Part of a small language model's weights: 4.16M parameters, 5707 steps.
Each number is 128 + 24 x the weight over its row's rms, rounded and kept within 0 to 255. Layers, rows and columns count from 0. Numbers have three digits each. The size before them is the row's rms in percent of the matrix's.

# layer 7 attention key, 128x160, rms 0.0709, rows 68-127, columns 80-159
104:155120119147172148122171166087124114181128138159125135120162140165139123147132129108103146118122136135165131126126154095119114162147130144125144171103115171112131116121143103159126144120104151172098107167127169112152133152155112120113123127
110:191145124123118104130108142105172150165149107107152136095091145109115126124152145149107137135143115137102118138122127160143130124121107043175129119133121161102121129123087150123111119081109106126108123128162112156124134089103135150096125112
101:133121130058102147128121091174113135061133128119155129160118139086141145138116139113140109136143064115114140135134128154099123112094164124126099141119138122146141090086098123113114137153143133108126141131113150156067156103108171089133145133
114:111128095137141161090146154124115135149128170159112145161113120112146161113132126138115129112113180137132116108130155079097107144113130183069155133110098160134126087121108105136139172148128158154103092139127186136099156129133118116093176132
131:132146123103087111168097081124104130078126122137127144099160132145121130102087131148121074138155089102132111157148118133104105121115125099129126146149131094153103150091139128085117103129136112126157117115153096150128113143110222092164120119
095:131134152115114179094113120112114103096121137103122122163117119141176134151120152124138109128142113123097092120105126113124084078081136119119107116120084125142118101100084123120144139111141129123137107130154110148123121147118200098126143105
104:131152147154111108142129100151103147159124112132126166076115116126081161126105161140130087137134092121156094168145137110101134132155101108183093144101140102120120111132136144098139084122118072107170123121135122135118086173093176113087135129
120:146118142118140133104132145157129098109164119126143134100164117152143145134064137098151136173128102125165125110138127146118073092113155092127109166164138112125120138108103142130134133090132097122126105120136094150115129102138142135155137130
129:143110114120099136156108089088126096129114153131121139131097085137165113161160116129092142119115105106097115114134097140153127134092093138158125081148070108129166120125086124083136129134144133115134132108085117154138160119122164136108137145
099:082175110094137152132134148167157142114124145148103126125108122137157146114052150124141142142108090107116120129178108154156082139105139123154136133155136116133123124128149157129141114169071145119154117145114119162098127102096169104131131118
118:116131101113074145159140077145103121100127123109169105096109128129163130160116141150112128149134092121155084139129092152172102134086120116162124125124110120088142129122105110097118107143126144104174118106086122142117155110112199147121086118
093:108149145070138142128124132148130152099121155118124113144129152124156163132053133104145094137136099078134120153178092162125088111110135156120108130141164113118121137130115117093130143132087093146145109118133148150084111137123177090134152133
092:158127127185109119147140126160130136137158070145135147123149136134121123091160140133125106107121126130164165127131190098110169132157128133125161112109133110129100155102114154150151089167112088134116139133150101119123136142159108110152079124
120:130117123109104092166095107180130123085119119120117160114149116177099145131101166136136116151109115124152100142183082153141120169120111094147113152135158102095098113099174122059132110100141120139146110105142105190096110143150147125111106126
100:096095096087180147083124151114147118093144188125134089126112149118145099138072129157146126128134140145117135074122072130128136174122115163097097149144149126118166090174128137124123179098131127099119109118111137144115073086125142122123200119
118:151103146175104137148139132139181135163097079136125120130114123142108092080158092096114150099100154106124119097140198079126150160159122137104166075102101146153118128103127151161121102156109145154117165169159122105131146114146107151126112100
140:076134132145148147086166186124120129180137111149121131156145095138126132113086099107133116138143154135095158105148105129115114133174156127115173144115111138108116143126155158174112142128098148145103160189119122124171132118122089133081140144
103:139142139130138117128136090140134140152163097133134151154143114126125156074163135125132169159115124152144154133148195112087147111194106151119157137079150106118102147132141171173147115150145129163093144172182109106124126116150067168166083135
114:111134094138145140091159152128130122150155134126057148101128135097130133157081121130171154104124151149125170115114143104100160150105151168104149130137116130125177143113062160129158145092118144116082126139112107084141116089106102124124153130
103:132162147109147122099161133179145166120150109144104141131101154111115176132132175137134163116108129177146110117165142157073106139101089132124111128111158093136111110147141177132149091155158129191148130123126130123065121122095094159137099133
110:153139138115124135145103117118179152124108116129153130177134090150104124086168145150101136151121157105128138122139119125123114112188111125132140129081175126099062113144188141168132117125161122160129162164139134184144118109146134129129130157
100:118180122118127142109139153138121102117102122164119110084130164126149118173103123110137136056114094144128103094091133098128104091094108180135116119175129141146147125120137098131120114143131089103111123122132120150101148128102136110134149165
096:131154090091117113115160074140147167117111129144144115114143099158143110110129094166129138147163129095114155132124126103142142116069119116102155137148153143077119102142133125141138147143163160153151131152160116107120113111134141110168108090
096:121119134122118114139169145159104139090175107118101135159129115151128127134145157136152122130125154172138114081112087174148123113082124115138141160099128120152126128140146152114128103105133074109131128140158118118148102091112124123103124157
093:147120102108101090112155184146160120109148136128112129124153118140100144098145158144128152137110153127162130129105151156073116125132140169120108149062134143174124113136085142159188134115148116152114139147117138118151120128159117136140113133
093:105186131088155128083125147145119123144085130108123113168151128113125114138089153148142075143136120125095127137163167130133105182109114142134102142104116156136129087130173124106169164124108121111154115130147161168125126156103127145104178116
093:147127090097165146135113126143137115124117130125143110156104131118109151122127121137142144148118124149075133120104160113080173154171143150147131159116152157123158099156082097131147158081132132147135128130128135089112106120111162127122154097
101:110091164137151123166147184158105091076136161131133142114110144123148174171074151144129087107106125140117107112170142150128130148145159123115111121170127125128149107119105118159069158160098124134163098153152111111113077139112166088120141135
095:130133085119131138146099108161076130140085156132140110127155127123125104095146116140118112139177133126106150083090126129130116101160134133111079171075121110137121144118155159159182105131158141119102131132080159165124111124117130114152150146
101:134152091165141168129118114094091103120143131151095111156133112136129097162155125103131151088100133110096153131166108119117146191090096131116117141127141145137138121093095167134128145105123154108116136142138121147112111105122153143132152083
106:124138130104133105113153155145154128137101153142090141123109111122117107117133155131147125107091123107129110099144099189093127172122075157130135116089169135112127128103186160116138096180141164153103129153121130135121134094139127133086195135
093:117075116152115156129150148113067132088123106126164140097141125142143128128106122127111112118154161113140105154076135112158122103120163087124135145144125142124120131164111075143098153126115154112162103090121117102144129122108154108145122140
094:133129162166117116113140130132127139134135117144147121140102171184107149117097104157137105122064107153096138112132132150120133178121122121137122103120120136105114107119130136146131111141100119144138077132108110155125125102115143125102154129
097:121126176147113122104120187079066089160130112146133144132146143135139105130122124132114150101120132140095143132186069132141115155155131093165131135097072142137147131115092141141124112113106114112110104116125113177131128110099145133122170167
094:151113135102132145170105165123104101100175149137151135137120171118129152161134130101110103107160122154165098113139141105171113166109148118124115140156132098098106088126099111130123104135075081119146101143134126117112123125171154157141108126
095:110125107149087104100133142108158158180123132136154118119120126123142117108157123145125129139146168133125105113108104161131149112131147120118158170073108133138078139154168103176160089096132094149091079124120135112169109143160102160100108154
095:111100139163142134092137161129139111142101148119145142107154136113138140203067142110153101147131166115164127147149075153155134145085155105121122120141123100094122156158106132119107129126145133097124107124125088123142065100155130115129119168
101:092118138117131146128129166175094100120097129141162115152132151170160125140119067130126090125097126155102098137154082166152106171149127147127101140099110120071117134132129141133166096102108112142115086140142115107154098111168109119098162122
105:117135124141131104099153120115099117146144125156142142108127145120165115133102147132115128149127111108143127144155086159132112086153094121143158087114088108112128202116126075122118107126105162118140128144096120124122144115160150137150085156
086:125173124164090143126105101075109161148175108166140134134115096132134101120146155141107135105151127060127139097119092124118116119094150105141159127089164120086114097118162120086116145167129142139130130166121144149162136063110140161130125143
101:107155126148163134143179141126168150168122113152074180123147117121155110130153129149139125086117125086160136097135123134098115189136096169147137098161087131175168119135114122119114132160141165124144163142122139118116155125085146131122150124
111:121106159105097118140112080116161137139112076090150137178113140166138148125156096092097148137140113129077116112108162118138136116107171115106089098144152120087124153138120115064141122122110115160121107098127145093135118167106111110130115098
094:100141088132152131081140147130148080125149147072114110082120151110168129164102129114136151134105115151123148129124129137163171173134148170121131138108112115131140145133052104130128123097127099103109113096127147096128130057110118148158151102
110:144117111138168113108132132148134124098156137124089149124119145146132127149129131144139107103135148171088128147119130134129157217160102194133121110136137157137144100156108150123142147078109115113123148138122128087140134142152123128107142109
098:125110114138141107128128164120120116133170120129077127107188162112177128177090134087121115085144128114151141122150099121133162159161169106106120139126156124103138122114083140075137112091122133145104133133135130099153084134135102118111162110
092:181162112104112151129119183145155142076155147109123165165105100120111119117153161115129107141091144132114142111148117138151131149086126114155106114078145143135075087104135162132147102160080141164160129175119123131087092137168130174078090152
103:140138118101150138116125151114161175155076133154146112148148096103126108124149138135134136117097117142119116089105167155077130148121102168135110124080168120107126133152165128125157108150101131169117131121087131161095112132143139163105148133
092:124142131117093138147146091103115129097141106130120096141156121092108111135143133132136145120110139108149109097103168102132080062110127132108142110125132152161094102118123111114130133158168167088162150107160162151156149143118145112131159107
090:136113122123123111078109117119187134114098137144117143119101109133087090105127179090121138148112113140116149130101146120107151115100089145140132100137147116144166142110143117142109121142116139157153130123113128164103148109153119146147112104
111:105110112178173111105110120105128140112095170149124116120140094126103110138105106145119166178135136131103112110140093150127164124189147157127108104172132118104182158179148133160092113130188146105116091130124153130150103137115119146141134132
100:126157164134148113130079117093126157190152066105108142158126100057130134137075132125101151124148136096152122129157104103117155128126197110149173077130151100142136129122109099122115149098157125149112140127158154141141127144105123140103091106
093:132133129151138165100096130120060157140137119176173110118140125121135104129110100169134112115195123141087126146106059156149125094133134096138146171102108136127091133128162111144090152114083152139127108149124098123162152107123129121132176139
116:122159144109153162122096120118110113134151113164155130126106157131139097149118120138119147087088113121113129144172132143074100155066077139131099141111128122115122104081077166123141165153092144135106116137144113147117116070112142110174152112
097:161125143144151133113111151095166125130073132152129141099097156191148089151152122134117129135145134100106116143151148132127145196147131137117123126150107128076126116116155091122121139102097127155110122138093103122093142114122112112127180137
106:136149102136146138135146086146184147082106141142107114118133143176080102128164145133138112158079145100134103119132117126101118155138063143112091153114166118148100123107161137165154138170126117155119135139116138155103108120166143134162129123
100:119087100138115138162138081135079115096110141124149093149120106141121117108109082129139144159148114106150106128090115101141099080106151130109119111177128113177156166154121117137122122161142164114134140088131133079120123126125107109173098101
103:169143141099133121144129152125111171179102093107151127109128113134183108123113108105105112098181125108142156148119139116109132128141165129138149139113094136145131149135089107135117165097096150134116155112089145072157163131141121140131103094
101:146154114103126127122084119097131161130136150097094137109159117108129110163150109094123143126163128114141139088147131086131126132113100106159167105144140162087090118117131153104102132128121167114152203167178113116135132136102117150101108118
089:069148113104167145119141115109103091147132152090118119147145142085135125146074121144143113162128148136097106120127099144094136109139138155111104159120103126156141147155137114161162162122163131120120122151139142144171129125111090137132196125
099:152063088121133172165104167144118087091170153121132121119136114136102158132167145124128129130114128166147115144124140165106168150170136128135120174089145099116089112100124141146114123110156125140109146144112121127079109140142130145160082131
# layer 7 attention query, 128x160, rms 0.0732, rows 69-127, columns 80-159
094:068172143107097118137125142168157137130145122165121114132102152112124152121143109109163142132074129144117101162112131114142106080137123123090095122127133128192110159092127128123156128106116093119138110116152091132106153152139081126105119147
121:105122122136129147137145135132099100141158123098099168171143149088127115126138168111147134099102122161152102074121133108141110152119156183094149094141194141145132105145132095097126139119124152133141090117146139081081121123166123098132162159
109:185098155161130152123122150081145133103123170117117156146142146158138102113124132139082118128196142109122143107137099132107131135160122119191126144115132140067120086107108148127106129151122152122124116151106137130126125104113181101153138118
117:073160128096098118119144115173117114103146097123112098118128142120116154130132100100147141121118130181091120129119146154152147114092158140110110136118107118168094146159159125109116148098163101093101130118130099164123160098105086173107094145
108:137090129115123158130148154109146093148134143126161150163123140076144125143140167102122135103141131142144142113112097123169119119146188150092123160129124151156173108122126101096135133130084147125116084122116116132125143118173149096133139170
105:113142159113163101123111141170102131123131101139131077084112104140132150126124123159143129160132148106094137125114105162098131091108135110131139171104122083151096144151129132180152145099143135115106159118155113182146146086097070152131129137
134:075159173132153121084114096150155114144156105113095119101115120132115138141121105124192130132100154132126131137115132105130191123102141127153109138135148143163145199138104092136128131101112107108157133104137096162155142096096109121127125165
114:127110145118095117157111129107154114101163169091117176136166124101124157130128152095120122123098081127139105109159124174103095126137120127096127118181082147129082102132134131114162124129142110121097139124136095097129142126109133102124122084
110:105162136140095114123129141161168108140132101146072131131134127112119141062120141073145163117121099113152129095126137191145141146099142115134109109137129120134131116114171146097138120121133135142136123101152066147126117134143100116087128117
093:080084147137105110180118147147113103114124133127083132110119139110148144112110108098156152146102118135155092125129162137121108124102139138107105113181120142099077118154133117140140113137165126122125132118125096105137136112146103130087144102
115:125127079109148106106123134172145111155140103113124140136146117112126140121138123115149109136135130137121125119121129136123123131122154092164097117143123117168142130158139120087128137114169104146120118088142116139144132123152085149107144150
096:131139135151139117103133154095140160100075107135164108103117100181125105119141146181108140118107148117109114166131165090081129140132135154171121126078109114104125131119116110137096101153106134145129164139145168120108115109161153174143145100
104:101143155111123094105129097160168085106150107125139144050095146161132150093110120103161131137120167158114112153150144120131198110108125129153121091130101097104128142148120091130116120105160099158122164152150143141143126122100082147108114115
106:087118140104125140125117128129098143158142150120110114160141123098104158162150161077133124143100142103125140084142151178126133112099114087136093135150138110169136185115140105118144133111108117115159118076163083153135125125107117089082126132
107:147164145137116125125146147130161178123118116100113127110121134164150076115107096157110110082119123124116108167117138154092130168154167179156132161110122139131115138088103156122134113139126162141132136152134157085105108111146158132142164090
104:187165164136141074091122151147180140114097134153136079091125120117149099124096116153114119178153115088133110143111127152078161090141124075126088099127106135128146124135096114136134126133099112103132110117116124126178127095111119141132118101
122:157126118170150116101147138140126133115086103171142132097104108179131108112134146157110114126124145133135117160145152075172147129184117148132162134068109115106136166124117139173127145136119125166132149135153137123126119156131161146132131144
098:140152160131156108081143119098178123124119151150133135115140131148102150181096148127148144123188149145128143156128138107102149158128135095161137119132133147093152153103134141101110141068088132100134100127101137144102134107152140138124127146
111:125107122127172099120146126168125128119158138151087125142147122152129159073129144135138130153095171125163135126162128179164112140170139100139140138101156153111150161149164137139110093133093131184118128147131132161150135153130141138091168112
097:118147114092131089152115133135115153136119167101111079102136094115158107120138124152122114095110109091130146102115144126117140061152103151102133110091098097141130136158137118155157135144171101165121135137179160101122126138098083156134084116
098:093099116139134146123164151142134062114147132157108131141126155123132158148136105102158118113137138221135123134122119136108131135080120159100143176156139114139156079133138125134104161142141125113087112131084101131112155112163144071153108122
095:137162152133104111175118111142095123122127127088133109152124115132155159118152141097117132142123112133153147154105192104172148127103139126125112099174137172124106102136127161129130071116155098135162107135109150104093133174116107137125165138
089:107110109111106099131156135112146157093175106124125093107157132150101088104121155160156129120176166126120103107137124144099166079080136092162100117161133114128159140143147108143110140129101113121115154131098127104126143091125165147149106106
092:119142112098169107122103186125149157121133087114146099104117111165143182136103123165139121106146145068105113126090122118133125117102150144147109116116168076115110148107115107170115159135166119159148129097160150178108129086134111121142121124
092:126124102127130164065092141139136118130127134148141152136142136127131151095122166159137122115155126132131151130166102135128139150125083117086129166150143162133144143145141073120105097124158165160133115131125120147138122073103103125086138106
092:159114101130139167123089108115128135112109114130166094106122088167124147144129155133095162122126132135158127116149110117158160169134095150112148183091162139112171130089117118136131179100122121162120096108105123138126115106129099132081152111
098:146121119118088135128088142128112092118145102097108122111090167120080149134083200087151117143109102176137138113148136137126116086107134094122123125167143106138156109175106106103105151164100120105108119136116124158131123133106121103117136124
093:088090132142131139144121122152115100136112060135154115155137145105122115123150092136128157103143138108112175097097132130151109142100128122111139129098114104145125118136146153145111148140153111122132144125155105134137139103160119102147046161
099:119130125163146121101111140067129150109134173142128141105137118155121097149131125106151161135071143114138125141157146110121105155120129163105143146144118156116205135092154118080147125090082125143150139112135118119134108078172156154142133131
105:108142143118137113076164129116136167119111135121089148137134133148153144095080142121148140120112104155115142138134134158116166172114132123113088094131094164155110154170151122122118094127134140143106104108144129153166101091138110148066132089
087:154151099131098149158106109134084129136140086101116099139148164115121089116161121116112121099133089099158117122080108150158121096088130132122137112165136146118159115155123110141094120162125158116162140138109117131105126126118164086174164142
088:088110155157144122131140161126179116091139147104150086158120129141088112108164157091155139094088161150128130130136117123090150146129133127146125136177089184097138136114101111098104104138129131145109108129121143130139120126106103157124130137
096:128118164146130113116104146111188100109081166155139084123151126098073103137146125135127128095133167120089089110118130130091137151183099126123100114089124128127127117108124125150150151144107132087101173107095132120136135108099123130168157129
097:126098122146119130126114135139101101128155161093136115176102146099097140124170167066119126131092124162140107122144137128137120116154129116128146124174157102159151155107108109107115103152072144131114142142105139103131100128137135127169158117
099:152138159141133151167144122139132150114125152131143072129137120125157117113153086135113103106169149114130143131065117161107134088083147162090104102118138097136080087137090163172147166115132101124108141128111109142151119134146101125158099135
092:130100167144112125127122138144135104132143102134131144108129168140128125115100121082130122144168126164161137116110152103135149088108142076158100087154141140108117146139088102139151137125124142091146141147100088110134114152091124129175113155
097:101130163102141146102101132145197136143075177148131122146130196140129133142115147087068128160142182135128137121164128128095137134106085099136111132111137134130112097070115102123131109139098129131108154149125130124161148096122084143105108088
098:135138129173125089111117119128156115145120121135090147126116117095152120107091148120085110117143083138131177104127133098121149136138135141159124105106141095142090109115127136125135150163138119080183132142115123126187123138146158126147152163
089:117119111136096117143189124105104101119134188113114108129121095127125125104148143120150104116069093097135105143117136160123139059156135129100128118139132114143138127139148123130111119140096134152147119153109135152159107145137155110143112145
102:135113124145107101110197145121138139120112101121113152127174105155127129141099168138153092108135108146158109130139137158146113125118131143143103141152124148110140161136127138134095120139130159132156108100125129116135116145119155125116150117
103:109131144111149125128147080134144186112093147130150167154148105126143163113154084116064126167130148142133092137174117158109120128119161131117150133134132149142125111115100140099160097119149146162117105140147148131138128163116130151131215110
092:139145158143155150107151141115122176137108120146128141151162159123145150179070112156097137130186140132149133106141130093084112136131155100113140159096156108091106133136083105131148122099126154107126116124112103125131125103103134121116124169
105:145097134148156095102111136119101133107164114143153141110091136145123145150128147165112151109145137123128089130194110091130128146120127124135109138129130120137171169121091150130116141101095119158117113124126174112130123112093159119132080109
102:166105155098101138115143109118107137132144150146118151102131168127088158171147120135097120128138134137121089130141143128106168123151142091135123092127143111138105077077071107153125130093091141108118151123139160119124132109152153135132153150
089:131140124126143114113067146095163153090177140071120133139075113106145159092098174083159111119102128161152137086136148147136159113143122131116096139135148130119124151131130129084145088141104146136093121159113145136107083107112115159123091110
099:088116134136117153097124113131170119106085117130122106152117092135117167099109142098108167111089080141156133145151111123132134124114102171105132157129123143155105114126133109125132108134143131198122117111131124139161146124158091137099118093
094:102108120132116180153136127160112091154153088139125122150130102112154162144125119145166112143105135124117086101098115128203089116102125146120139126176154144111117135150175099151122135114170166105146115115148111139102183136151136118087115117
086:088156129109178095092166111082127136132179137102122135105129076144114127118109127132126123085115101123103141159112145116122105147127183180129117127128118134143157167148159133120116109127103107153117091110156116084122125104104108142118108112
107:143101119134117118123108112152115167130088133130135125095110129156110142156116129142112153162172111131097130088086129115141135148128108141108164095132110179124080144148100142159129152127150120103147120096162110122156113135098089154131126148
094:140099151124115120109147132104148142110108155127125135097095056111116123136150134114126088139105092095122116101092123104111111096192141104132143116111129124101112128126081138140120144115123135097123120109099145112107124162101149098125165139
097:152105123155133149148107149142115124117123150146140099159169129083135076125184125107080144117145142114113166136096129150110145108132094115117118138117114155167154083164155132126106115148100114118115140129092127135168128141152135110177058146
110:096132134158124116103145174113119112104081164112112142159127116135087119096144117107179161138066161107123137132135125112136128145162107139123100146144137152145161139116156099137115128126068162153138103137141128190107127110154140125120168149
094:108145144103153145110106125123143127144060163102109106127101167116116109120162116122104159081124147135153147172155137172102158147148112197088120119118104122134093196097103143107137136116117134152109129127144113114105084105121091140145149137
108:113130123124110125124117133126125127151135114122116155114131124165147123110141117110143150113089140116112147129155141087161140119096125179092134134131125091140115131113167134119149099124125086162129141126190074129151121168139118145095094134
094:112104108099099151145120127147106157171116102107131173149090093122126112152112097137133124168145125101164116123095120122180092122104132120163165129144174121115170148121143163146098126115122127112179124113128110120098138087148165116143162150
104:167129121095143166127083106116130178142087136109116124161137117142148083122120112150108130099164106100149150136129111147100160143166084128159111162123127134161103113084122128106125131148126104101127132105102160132106126110127157088165136134
101:154132111120123143144113120091098135093152166103136122129121108155092112149137114143158102127118097192126121124127172110104137149146096121145117137138111178149085127124107108144148067082125145105083134121108176080111137109119128171106165129
091:128097126155162147125146164128154141126111090184168112122149135149147127162119155159116144189170137100091136124107125121156117114104131097127124120127140135162134136193113136167123172104137103086143110104135088158165145139107118128121065136
098:106132126113104126166079141097090142112171121119130103134123137122086085163138162145147167106087115132143121084098149102123100105111107153121131135093130117104181148100121097138155143135104151161124154134153138109123078113156166113138114129
# layer 7 attention value, 128x160, rms 0.0665, rows 64-90, columns 80-159
095:115123134167107120116114137098085107118123112158121168146156114116155164159172112134183145180125116141122118114157124126135112132129127131113117122115156103114141093138206102139109148115144112131135125147156078123151147127134166114123123122
101:115102098129114099165138115178167124133147161118134137089188157103176106146106099139114140159117131128139131133135097137086145120150125105117135105153140106142146166113119160117138147146118124120148121138125094134143132093112129146129093118
103:124123111136103149158139126179150165106129155149135102117099125123138148118125167123078117130106166116110125089128131113089151118150156141128111125152065152153175124117089122115150110139129132112095134121143147101132095107142072162112142126
105:141106132107159107118129146137182158107097146066098096104098118078136143147091107092135061098130145094109139157128148140152125162137148125124132156130156104118109146092128140125106133151130136142146139113117149130112147129147141109152114126
093:155116108118178124147124128098173147097147131107094117127136108100136094144128116135107124182116116096142137129169157169130173135097132101146152146082066121131123161160152095113160128127157122137099148112145104119156120114127099103107118094
098:114151145111124114117154125156133157161099088132123102176101145117106110148152153100124117122141093110120128125100142084084155105126111153146128127077088062113133116136134099151128135120145140152163132123158138092163128112104123124172109127
105:118103166129082114102136104149161131128089121105156159142134175125150181086124104143079149159135107124084129136155123164063208130095153128120102120129106095117091122092129157130084132149155107151126138128101124147106157082123175137165150143
103:138136126128102112098141158119150128139136097083107142109130103116128148125112109115177118114104169143122090132125131081170118128134163139104115122137178166124131139142117179117073143133106121124122130128104137144091120123146106171118148120
102:114133112143116140111168120102140073121141102138143129160112168174115124127089129116149134107139093151159150119126126116148162098142149171122150140099136126166150120097155139139124111134115096124151142118147104158153099115133150136169108179
108:136117141142107118134114133094126141139144123112108124126130098115121145143139117125166088109135119130105103102088114123149114155113093163115112118138181136134126147111145106151139106133117124138155097129149137119167121117136128110147116103
111:158132143118104116148114130107143122126094110104120132081091130109097126117146122128134140099110166146220148207129130112132172103138128092178112096108094153138118164129083138124123139123158102099115135140121131139084126118129086172106145114
112:136121116153144118110144111144152102103147153127143141167142121107100122124167127109176123071113124136123123146151151115182068175111129129140118131105183152113129151158122132114085157118123143145129114132143154120136134159173160114168100149
110:156162101121118119139131100097154129133127157126124114119090117128081122090114109105194139114118133168092108108137129093137112124155110147142134099154148148099132139133119120130114145126148170152107147134126190121136118159121103099115111134
099:125119187121095118090118130146086128154152152126129118127135143134125135141140169128147125068125140146123132170117101084133157153152144168114104123116124135109102129105089133128118136126140131121140112129135133146116134171180098131097055147
110:114118135114112074094126143103195141148117136110079131115153115120132118113139160099140141135130159134086138122161134147099168112166153123110128097112068089162140147124109089132109100117125139126085169140205125105161132126134107118100126131
102:093108089119067133116128105167182127131124164134156089145115162150150125113143152154093108139132108151064138112098096134091086118135148101142134156144099127110130092100102134123132117138114137149143132126109131127120157089118143116140124148
092:109138106151127097152137118140168114148171169107121148127167157114148146132105123105154090110105111142127090127142127127079129126125141128154181127141156077151114146108180148127121127124160108123108098112146069135081122089139190086131124114
109:128123140146106137113129093097115137130131153128126097115134114123117161123120104123179143173116067135146106112131135125115095105155086128121136097119151096098190139147182133130154132109118129110121115127158139112167143117123117123132157125
110:108124126158111123153108098160124129122115099152125149131111169126102112116130064107144128110129162119110096136133140160117063141115114077151136066110135107141157122154165081151109132105129127108140104163158119128145146182147132119146124146
102:109123110118127141142122135107167115126091158094099146145065129167160138110094113158139138114133199143108122119126141123126151141144154094146114136175100156134110143132109139134138119127196174137108108139127173161145162091154118128086161152
100:135156102102125156154096125149151088092143087109118144117115114127083079163122124122126114130132146125138181174111132157114118101151097111155118151173177160141147127105110135128151100116092108124142164131105129148113137148073134116152135128
108:116114080108094184107108081117088152135116181101111133100097109137130198154102174173094107107110151150123136145127103111122084097115120133120170162129123121103151111067159149143131121133149131130148114138141120114159132115152153132107149153
107:137143104110102129110125121138084098099141155134163158159112130112106129125110130112146091116122063128107145130108144144147068131106132119156110117133158096076090151128156143142153147129120139148121123131130122127116109129129144098107090083
107:115150099137151131112143141145113114136107121121098191113148074097154152150143120093216132123124155119165116191149155125153091181100147124133125113117180148145136114144156113116081170115143131122162142106115125082084134156156119164142117104
095:159062126108128117094112152161185132104121163122142116144119142114153136096085130128142109124117153137120140133168125159097090149112147102097098132178119128117084082102168113145093140155143120154126182136111115130108143110111152125122083112
097:132127136126123125139135109138084107107121132138129120127138109097129126140103120094163112151103104138091125066133118145072151139134113128110132111096129082119138150116109159118164135119144127152110168133164113106138130114107125102162139103
099:129137094103128149103126119106084122130104059162083165130188137139126151143110136130195120112128121130142162169119146135148072167137121123140120155101129139123124136178148102127095137124111107109163141130122132147126133178097115099128094120
# layer 7 attention output (transposed), 128x160, rms 0.0517, rows 64-90, columns 80-159
090:094130130115138130126101114103171142117144106120146113133137123129102121130114151127116157102017112106116136123129115150113105119187127111166147135147121143131151157147113117102129109160123142124118112148138138132107120104148099129147092144
097:137152102085103146108130115139120123148131128127095125151109141112138164145159127139122081146144125077134100148161157090162136086143152125139114150097125168112126134134160049150134107099122119092169126138165163091100138139102122100140187126
097:158126123106150164132117118133063111172106104115114133144150164137097164129131121136130076136145116146146107129144142108174125125088107124093117115130144122076067071100097098131116122158096145135143157136133140136135115144081164107143137129
101:111132125155139108150152124144069100140125089189151097142152126170148156114129116124149142181216136074113110125118151119107149139111149112099148128119111125138136132144162165182131144084160092121111131152100107168133127145099105105117130120
096:099116118194095173105139109107081107171128132117142116144128173118119161151109145147145102130049131120125125161138113089126111112163122149131113147134139153125171079109119148128092078165078137138123122153141133125145128091135159133133162119
090:156153134152122099098100098091106091072132139141132128157146108133139158137112142157122091143073152160154140163153106145127112109111148111095105135133168187137147134140102150117169141155066128151106097126117121156115112113145149101103132165
102:132163130137128140186134148145108133099120112115113103086135134115096165135150167115117119103137149128148105145155128112148095093170102109134161153142141164110173144196142092146168121146085150122134100160130157145130083145086109121105136137
105:120129136161133139135186145119144151136099136128113119139081112120115089148185118112147150108137128134103161094089153144127129145080148122140137135129136060130128146111181131147138152117183115139127148103143118109157149143168096126114112145
100:164111135080121095153071150159145140159134135108139135126127126093151132136172113154115126134150143129139112170142115126122122136122136104143084133140149145103124133159110110108139140049100127127129108134119133112078166134129101118116150111
109:117110073113116124086158146164119103145124142136153150159152128110132107100119107132145148094140132137141166134098134143137128172127161105162124128107095149185114103121112180107129160132150114142135160111114104163127134164149158138180073108
106:122130099190133149120144141107140125166126112120128125149127131122156144112121108118109138141181095136076125080146083124126101129084127151125144148132131105120125117115154141129119111084122126124135152082141130097160121123150118142132138104
113:120079139092154140125125159120123140160111129163135134090130092196144126120116107120160138160180150116105133096067112129102190137122138140103168091133131092148117177123131169157129147076172119123114135106102135147122135146141082156102121118
109:129093118129136140135137151128088135116069105139150109158145090176140098129146096104141128120102147151090113123085142130143142144081127117093132116127113103172137143107138173135119163071130101150117134058134114130120126144171133160130095164
099:151115133120150106173137125149181115131142099122151134130121106168158107111114127121115157172172107162149128094109140154096109136083160106142140131128137138158104153144113114140160153075118115113146128164141129111145107116069145134168152109
112:116132116170128198154104129128071100095112070141130107177099127147127148111115115171131131163034093111121095123142137105166117099132110106135170130150109150128138091129141129142127151172136148130111105156105142123125095121125117159167132133
098:184163157126133148133141139139065149130098147136088153106140103108116136121122129088112119117187160151164121113132168103125138101097125105095099108140134127129097146132111106158178157156131128137118169125138143130151127167103111101131113131
092:120141118078110141120119138157128136124101089131095136143110120089118147141151111155118158164184140077149141139194129104174153110130125140133100146121122170116151105146122098154137106146138129088155146150145154125114136141138109154146145124
107:065106111141103128110110167137136132115133102161134153199141103106104149137136129135129133115079128090135156128093120106137118124117143143127136134117135160133107123114092102128168155155135143145125122123126135096126128102160124147117100122
113:139168122088132127113142144075117144153161130112139132125146065109121133140174143117100146136100068106140142079132144147131178139136127145114138143138102169115092117120106147133159147148127133149119124110127139142094129088118102149109114147
095:137110148133114133175102116095108143102120120116098086120144135120123114111155149061148144130102141141096136107141160146101099143079130150099169133133166139143142126124143122141129158076086118128143120150143107100139109157103077135107095133
096:139116097165100107092134119145112153158133141125153122155161164128151118102128136123119127104192123130128120108140144103154141127153117132123121137107078090129102143110156139134107140065153128149115133091156086113130157132164110136138109134
108:155141184126177148120121142136145130104144107150108122127125156094118120130130120077121144122135116112139140098132157177101149137079175143121102140125137157128106109128109111109137133137104118129152150152141139134139128119110093092125108088
102:103134124154139101133085118120164177153091141152110114101166144127140129102096138124136169090165152116161142160124135129098169114107114117120146104117124142155135135132127151122136118133121132139173148106139132143100167123148146131158152139
113:117072156114135102130128132124162131147148100152155110128111126153118099118173121144113137135117126113092182102126120124112155139161137124112130132142149068113128142127121170142150093094178130110117130129133134129136158139150104138104138148
089:080135125129118136204122108119087163153118120123128084130144122151090151123156131141125148135102095104077070136128156113158144106161129114107162101147085135122180140114133090167165114128096119138150126130117130113135128147118136119129136143
093:091124080162117127096092158100121109110120117116145123146121159153105143123101142157123107112082140093185105165151151106146152128140128092117172127142136145152162146135126104099115116139066135159163076122107139116119131103130131119126125154
097:129115141135143096098096108117173123169188190119164110116087136108162066131145128128080178125096108112163153139134104141088140111144120158130132150123167106096136128109136174120135114097122135138112125125117109117115162079183121160127151129